From a checkpoint of a small transformer trained on Wikipedia: 9 layers, tied embeddings.
Each number is 50 + 15 x the weight over the matrix's rms, rounded and kept within 0 to 99. Layers, rows and columns count from 0.

# layer 5 attention query, 256x256, rms 0.0566, rows 158-183, columns 0-63
57 54 59 37 39 17 39 48 54 63 40 59 31 64 40 40 48 55 37 57 52 37 54 29 48 35 36 59 43 46 38 62 53 34 62 36 41 35 44 55 36 66 35 40 55 52 81 43 56 58 50 77 26 51 68 39 59 57 42 38 65 29 52 45
62 55 62 25 58 69 36 44 41 42 54 42 68 37 33 55 63 73 41 51 61 67 70 62 34 51 35 31 35 37 58 64 66 50 58 53 41 41 84 76 68 13 50 57 22 52 63 55 43 66 57 54 39 37 49 41 37 52 70 31 61 69 57 51
56 53 46 82 79 48 30 52 57 43 48 56 50 58 51 36 50 46 39 45 47 46 43 48 58 39 70 70 42 73 84 47 12 23 55 35 34 52 33 44 59 62 55 57 42 25 36 51 51 70 24 35 57 40 47 62 42 42 38 54 40 55 29 57
59 44 55 37 46 35 64 40 58 69 51 54 31 62 72 46 46 45 49 45 56 59 63 72 69 47 37 30 52 48 56 71 61 37 22 53 52 47 39 48 41 31 50 58 45 49 72 42 73 53 75 44 68 40 40 60 31 51 35 58 42 53 54 41
57 58 71 46 50 38 45 59 55 38 47 63 29 40 40 34 79 41 48 44 42 34 51 47 46 43 68 70 63 77 45 28 40 59 56 46 25 78 48 25 31 44 41 51 41 58 56 28 45 56 45 36 76 39 38 47 44 39 36 66 15 60 44 51
70 56 73 56 39 43 61 43 74 63 56 53 63 36 41 62 58 63 53 35 53 49 32 52 66 30 37 65 47 48 63 47 41 65 40 55 30 48 62 67 46 38 65 63 37 43 62 36 54 48 62 47 66 63 47 48 38 31 41 52 56 33 77 51
57 75 52 17 35 32 55 62 46 65 31 45 56 32 72 66 78 20 35 78 25 50 77 58 33 40 53 38 60 41 56 14 49 69 56 61 51 45 42 29 30 69 52 62 36 49 38 42 64 58 40 78 59 68 70 69 39 26 48 61 33 53 36 38
78 52 62 45 62 57 41 32 14 39 77 48 76 71 54 48 45 62 37 72 43 48 64 50 41 43 50 51 49 57 49 45 81 34 35 64 29 35 37 51 50 36 49 57 43 32 59 49 48 61 74 37 62 26 45 73 32 38 36 64 29 42 55 46
34 34 63 84 56 57 54 42 45 51 67 78 35 66 66 52 67 30 59 65 54 60 52 37 35 30 60 47 60 64 52 53 45 43 34 46 47 47 46 23 56 49 56 29 61 22 66 48 44 64 41 71 44 55 60 56 47 37 41 51 81 36 39 43
55 43 28 82 59 32 66 79 70 51 56 25 51 34 32 51 61 61 63 29 69 59 58 87 67 16 67 62 49 53 52 47 48 42 65 46 35 41 64 39 43 52 69 56 46 46 55 36 55 54 44 54 30 45 50 56 34 35 47 33 72 41 41 66
40 58 32 48 70 48 50 61 60 54 43 42 65 52 60 62 48 32 27 18 44 66 54 41 49 46 61 39 65 58 44 81 53 69 57 44 67 41 50 79 71 48 34 60 45 48 45 53 54 60 66 40 58 55 38 42 52 48 66 79 63 34 46 64
75 39 67 45 48 39 47 24 41 35 54 55 59 68 82 47 70 57 63 49 43 43 33 54 61 57 60 80 61 38 50 53 31 61 34 56 39 37 29 53 49 31 72 69 49 64 44 47 58 48 42 27 62 53 51 20 67 67 70 75 39 41 48 55
44 51 58 27 56 38 58 37 75 36 41 50 45 52 43 51 34 60 50 40 37 52 48 63 49 44 79 70 61 41 45 48 51 67 47 23 47 51 45 45 44 45 49 42 39 57 38 59 57 39 67 65 79 67 45 52 24 48 19 78 77 40 33 51
35 55 47 50 54 28 62 51 33 40 47 34 41 62 33 42 69 50 55 59 43 58 82 57 69 52 55 09 67 46 53 22 61 47 51 37 56 46 54 67 32 40 35 30 34 64 80 44 66 65 50 50 76 49 29 73 46 41 29 40 51 54 56 29
43 51 50 22 33 41 45 39 68 43 60 37 85 38 57 34 63 59 51 65 48 44 75 51 58 62 30 34 51 66 73 55 35 42 70 47 51 34 38 55 61 41 38 41 40 49 44 39 24 66 15 22 53 38 82 46 65 67 56 53 11 57 58 49
41 30 68 60 21 41 51 33 64 37 55 77 62 50 14 27 25 75 48 50 52 69 67 50 43 47 25 72 56 49 37 47 47 44 52 54 51 60 46 73 53 57 63 67 26 24 70 64 58 62 30 27 48 36 39 51 31 56 71 43 48 43 26 44
39 82 36 58 42 28 51 43 46 41 73 47 38 37 43 69 63 51 55 59 43 77 69 65 35 64 42 56 58 57 73 48 75 45 56 63 84 50 56 64 42 43 30 60 61 77 56 47 51 46 64 53 30 25 71 41 49 30 58 47 49 65 67 46
54 47 55 54 34 60 41 87 26 60 43 38 72 52 47 18 57 59 54 73 53 62 19 26 44 55 34 68 42 44 42 70 40 29 64 37 63 54 39 48 40 48 37 59 76 26 71 64 35 49 63 72 44 26 52 36 62 32 53 46 72 75 59 49
16 24 33 49 49 52 43 49 38 35 40 31 62 61 48 63 50 37 40 34 36 34 52 47 73 19 78 51 62 40 43 45 50 67 66 51 59 46 43 59 55 76 56 57 37 43 53 54 61 48 49 46 52 60 44 48 38 57 47 43 65 61 37 43
59 68 27 62 44 51 45 42 35 53 36 29 71 72 59 50 53 47 38 59 46 33 55 52 38 71 60 32 52 69 57 33 63 37 60 71 70 71 45 39 48 65 63 27 30 57 43 58 35 51 50 29 30 43 21 56 54 69 52 32 40 65 47 52
37 66 56 48 53 39 45 46 65 61 36 36 26 27 51 47 44 26 47 58 35 70 57 56 58 50 40 36 75 51 75 46 53 28 49 50 54 65 42 54 43 54 41 58 62 60 43 11 54 63 53 72 58 53 45 64 55 38 49 33 50 64 55 41
62 51 56 43 59 65 56 44 82 40 54 56 46 81 42 72 32 49 31 26 66 49 50 48 45 44 49 51 31 28 71 57 68 54 77 63 33 41 73 64 69 49 50 51 34 54 27 39 47 61 57 71 50 43 66 25 52 30 59 34 49 66 52 61
53 46 41 55 33 50 55 63 39 39 48 55 61 49 56 69 46 59 45 36 44 68 82 56 55 46 55 46 54 56 55 62 48 36 38 48 55 46 71 83 35 62 26 46 43 56 70 80 43 62 45 52 41 47 62 81 47 40 48 52 54 56 46 34
38 45 37 55 59 52 61 53 53 67 34 27 51 42 71 72 71 24 57 38 41 47 69 67 61 26 40 44 84 72 63 55 77 48 48 56 41 25 52 44 69 49 59 39 56 56 23 45 47 44 72 62 52 63 51 71 33 51 55 55 43 30 49 39
53 68 44 35 55 49 31 61 58 60 56 54 73 24 59 48 34 30 59 39 76 61 56 44 47 38 42 57 37 72 34 58 38 51 57 56 35 67 59 55 52 60 56 51 45 49 37 66 39 55 36 55 56 57 53 07 80 40 59 46 64 53 51 48
49 76 60 43 43 67 22 59 28 35 53 43 46 40 53 36 55 56 54 53 52 50 47 61 45 63 33 49 64 44 61 62 37 52 46 44 58 49 57 54 45 63 51 37 31 17 73 56 39 30 59 59 33 41 56 71 52 67 39 51 33 59 55 61
# layer 5 attention key, 256x256, rms 0.0565, rows 158-182, columns 0-63
31 67 50 50 22 62 68 39 32 55 39 47 46 52 67 46 39 52 79 51 44 44 37 63 59 48 74 35 60 47 61 60 50 43 50 56 80 73 61 60 66 30 55 48 53 57 35 62 50 49 64 40 53 38 57 50 37 29 75 54 55 39 39 45
69 74 76 54 48 47 39 52 75 54 38 57 50 55 63 64 46 53 48 49 58 44 50 61 62 48 60 32 35 42 45 53 44 53 62 20 79 41 48 71 41 44 58 55 46 62 72 61 52 50 39 75 59 64 55 53 49 42 44 57 48 34 44 63
43 37 22 51 58 38 70 74 55 46 58 29 47 54 42 58 59 30 43 78 56 44 28 54 18 48 60 45 77 24 49 54 56 64 46 44 52 58 47 46 49 25 67 54 32 46 60 30 62 28 58 53 63 56 30 43 70 37 36 39 56 37 61 50
46 47 31 37 54 66 36 50 70 37 27 45 81 55 41 42 20 36 69 46 71 54 38 54 21 58 52 49 48 52 29 61 31 26 52 69 44 52 55 57 50 61 82 62 48 68 47 44 43 26 41 49 35 73 53 31 50 63 61 39 36 79 29 63
36 42 19 55 58 47 52 51 73 24 31 71 73 74 55 52 49 60 51 53 59 20 52 47 46 59 52 48 27 33 51 33 32 31 61 35 35 65 54 28 53 59 93 50 36 29 33 36 38 31 47 40 30 42 29 80 53 64 32 43 69 49 34 51
46 57 30 38 65 29 45 82 58 69 38 56 50 44 57 67 62 41 55 40 60 53 61 46 41 60 61 45 49 56 37 40 73 74 62 19 69 54 64 62 52 57 39 49 61 59 34 53 62 64 27 52 45 39 45 50 50 62 36 49 38 34 70 55
29 25 37 42 52 27 50 70 59 46 85 44 37 63 27 43 40 47 45 48 65 51 65 70 25 45 40 49 56 43 46 15 26 39 24 29 41 39 51 58 46 66 35 80 46 37 81 30 24 56 37 52 09 63 26 62 46 87 53 63 42 72 52 38
60 56 23 52 67 50 51 48 79 47 38 39 68 54 41 61 38 51 54 53 75 28 52 40 16 64 52 72 55 51 48 17 36 69 51 61 45 44 51 63 56 54 85 36 70 30 65 63 19 26 48 43 48 36 41 37 75 73 23 65 50 46 62 48
55 38 53 52 56 56 54 52 48 46 73 23 62 32 48 30 54 60 61 35 36 55 67 21 46 58 57 38 48 31 71 40 66 53 77 70 49 36 74 83 25 78 70 53 62 57 44 73 21 13 64 50 50 51 37 58 51 58 35 25 41 40 64 49
41 38 78 31 53 57 56 65 49 49 69 76 43 40 61 36 60 22 44 48 31 75 56 62 37 41 59 72 78 55 33 74 58 66 31 31 54 45 49 36 41 77 24 39 56 67 56 51 81 61 40 47 48 52 41 42 65 42 67 56 55 34 79 26
73 63 45 58 62 58 66 79 53 62 84 59 40 51 56 25 61 55 43 56 32 60 40 34 73 46 35 56 78 60 52 66 56 54 66 34 62 39 25 66 32 30 37 44 52 42 39 38 54 48 55 64 34 66 37 37 69 39 44 50 60 65 43 68
41 69 41 50 50 42 46 69 34 54 71 48 51 44 49 61 54 37 48 45 45 23 86 50 47 51 45 57 58 69 66 49 52 40 35 27 56 66 51 33 34 64 42 59 24 31 53 26 53 63 69 34 67 36 52 78 41 30 59 32 36 80 49 60
36 28 17 63 53 48 54 43 69 49 42 60 62 52 69 42 45 58 49 35 39 37 25 27 48 57 49 43 30 36 51 34 42 38 72 44 51 57 51 51 22 77 79 44 37 51 37 49 43 63 29 54 34 67 44 56 44 69 61 29 59 70 52 68
44 67 26 37 52 66 07 46 71 25 54 47 69 41 38 54 44 49 66 41 66 39 34 70 22 77 33 66 36 60 59 41 40 32 61 51 59 45 43 54 68 69 89 68 54 39 36 47 25 36 24 50 32 58 47 37 68 64 53 25 54 70 53 49
61 43 64 65 39 38 63 42 33 64 41 35 27 49 60 49 70 49 52 71 51 49 85 57 40 77 51 60 68 32 53 59 56 50 35 27 54 55 67 20 33 53 38 73 60 24 46 48 69 47 69 44 71 39 75 62 40 49 25 48 62 12 48 31
35 56 48 51 45 50 60 73 34 12 67 36 58 60 55 40 73 32 58 44 75 54 92 65 36 39 68 68 53 33 58 48 47 55 56 28 41 56 59 25 55 49 79 47 49 50 40 42 51 46 52 52 46 48 60 70 58 41 55 36 70 37 45 50
63 49 41 49 51 52 21 47 50 68 54 62 44 40 49 40 53 49 54 55 55 40 49 67 52 54 42 72 39 39 36 60 40 43 37 43 49 42 34 73 71 56 67 34 39 49 58 48 34 33 55 41 54 76 64 33 71 58 31 41 55 83 61 48
57 54 81 69 53 74 51 36 40 48 59 80 36 30 57 63 25 46 46 38 46 43 72 27 74 47 46 30 52 49 62 48 57 53 50 55 53 68 44 55 69 53 52 53 69 61 46 53 55 70 51 80 62 52 59 26 62 46 62 62 39 33 42 42
39 41 81 72 48 57 22 39 46 52 66 53 57 49 73 70 64 43 45 69 46 54 25 54 44 68 32 86 52 38 27 46 78 49 39 37 47 45 45 32 36 58 59 72 41 74 38 59 77 43 62 35 52 50 73 48 60 52 31 59 60 48 47 60
64 44 79 56 51 33 71 40 35 59 61 47 25 39 55 59 76 35 39 48 41 28 50 44 64 30 39 59 74 52 40 67 51 62 38 58 39 61 43 37 50 69 51 48 47 55 50 31 54 41 61 40 61 54 74 50 55 47 29 50 41 48 51 24
51 62 32 53 49 74 61 63 65 34 44 47 27 44 25 35 36 22 58 42 69 43 27 43 54 46 71 67 41 60 53 68 24 30 60 39 52 46 48 53 41 25 22 41 64 35 61 55 39 56 40 71 22 79 61 30 55 58 47 55 52 39 47 43
62 63 44 43 41 69 44 51 40 56 50 37 43 51 56 54 37 51 50 37 56 49 23 56 37 38 36 49 63 56 58 59 41 51 53 43 59 64 37 59 50 28 46 57 51 60 53 53 51 79 55 25 49 23 64 54 54 33 24 67 52 32 55 38
46 73 53 35 75 40 68 62 41 60 90 26 29 42 60 32 38 28 42 62 69 68 60 47 48 47 41 51 54 49 30 49 35 59 47 68 54 17 59 78 49 42 39 68 40 51 52 43 70 44 45 48 70 45 57 50 61 68 46 54 44 40 27 45
49 40 39 54 52 50 31 48 39 38 41 78 56 53 62 51 17 37 34 55 31 51 45 57 40 65 25 69 38 29 51 50 66 60 59 42 58 33 37 43 51 44 58 67 40 51 63 47 31 30 44 28 44 58 42 53 48 17 60 45 66 73 38 69
62 51 69 60 53 44 81 36 36 53 53 50 38 20 57 63 63 34 54 50 48 28 45 61 70 48 66 43 68 60 46 52 42 47 46 52 65 56 53 32 23 23 22 73 67 55 62 57 60 44 60 54 51 57 68 72 40 48 52 54 47 13 65 42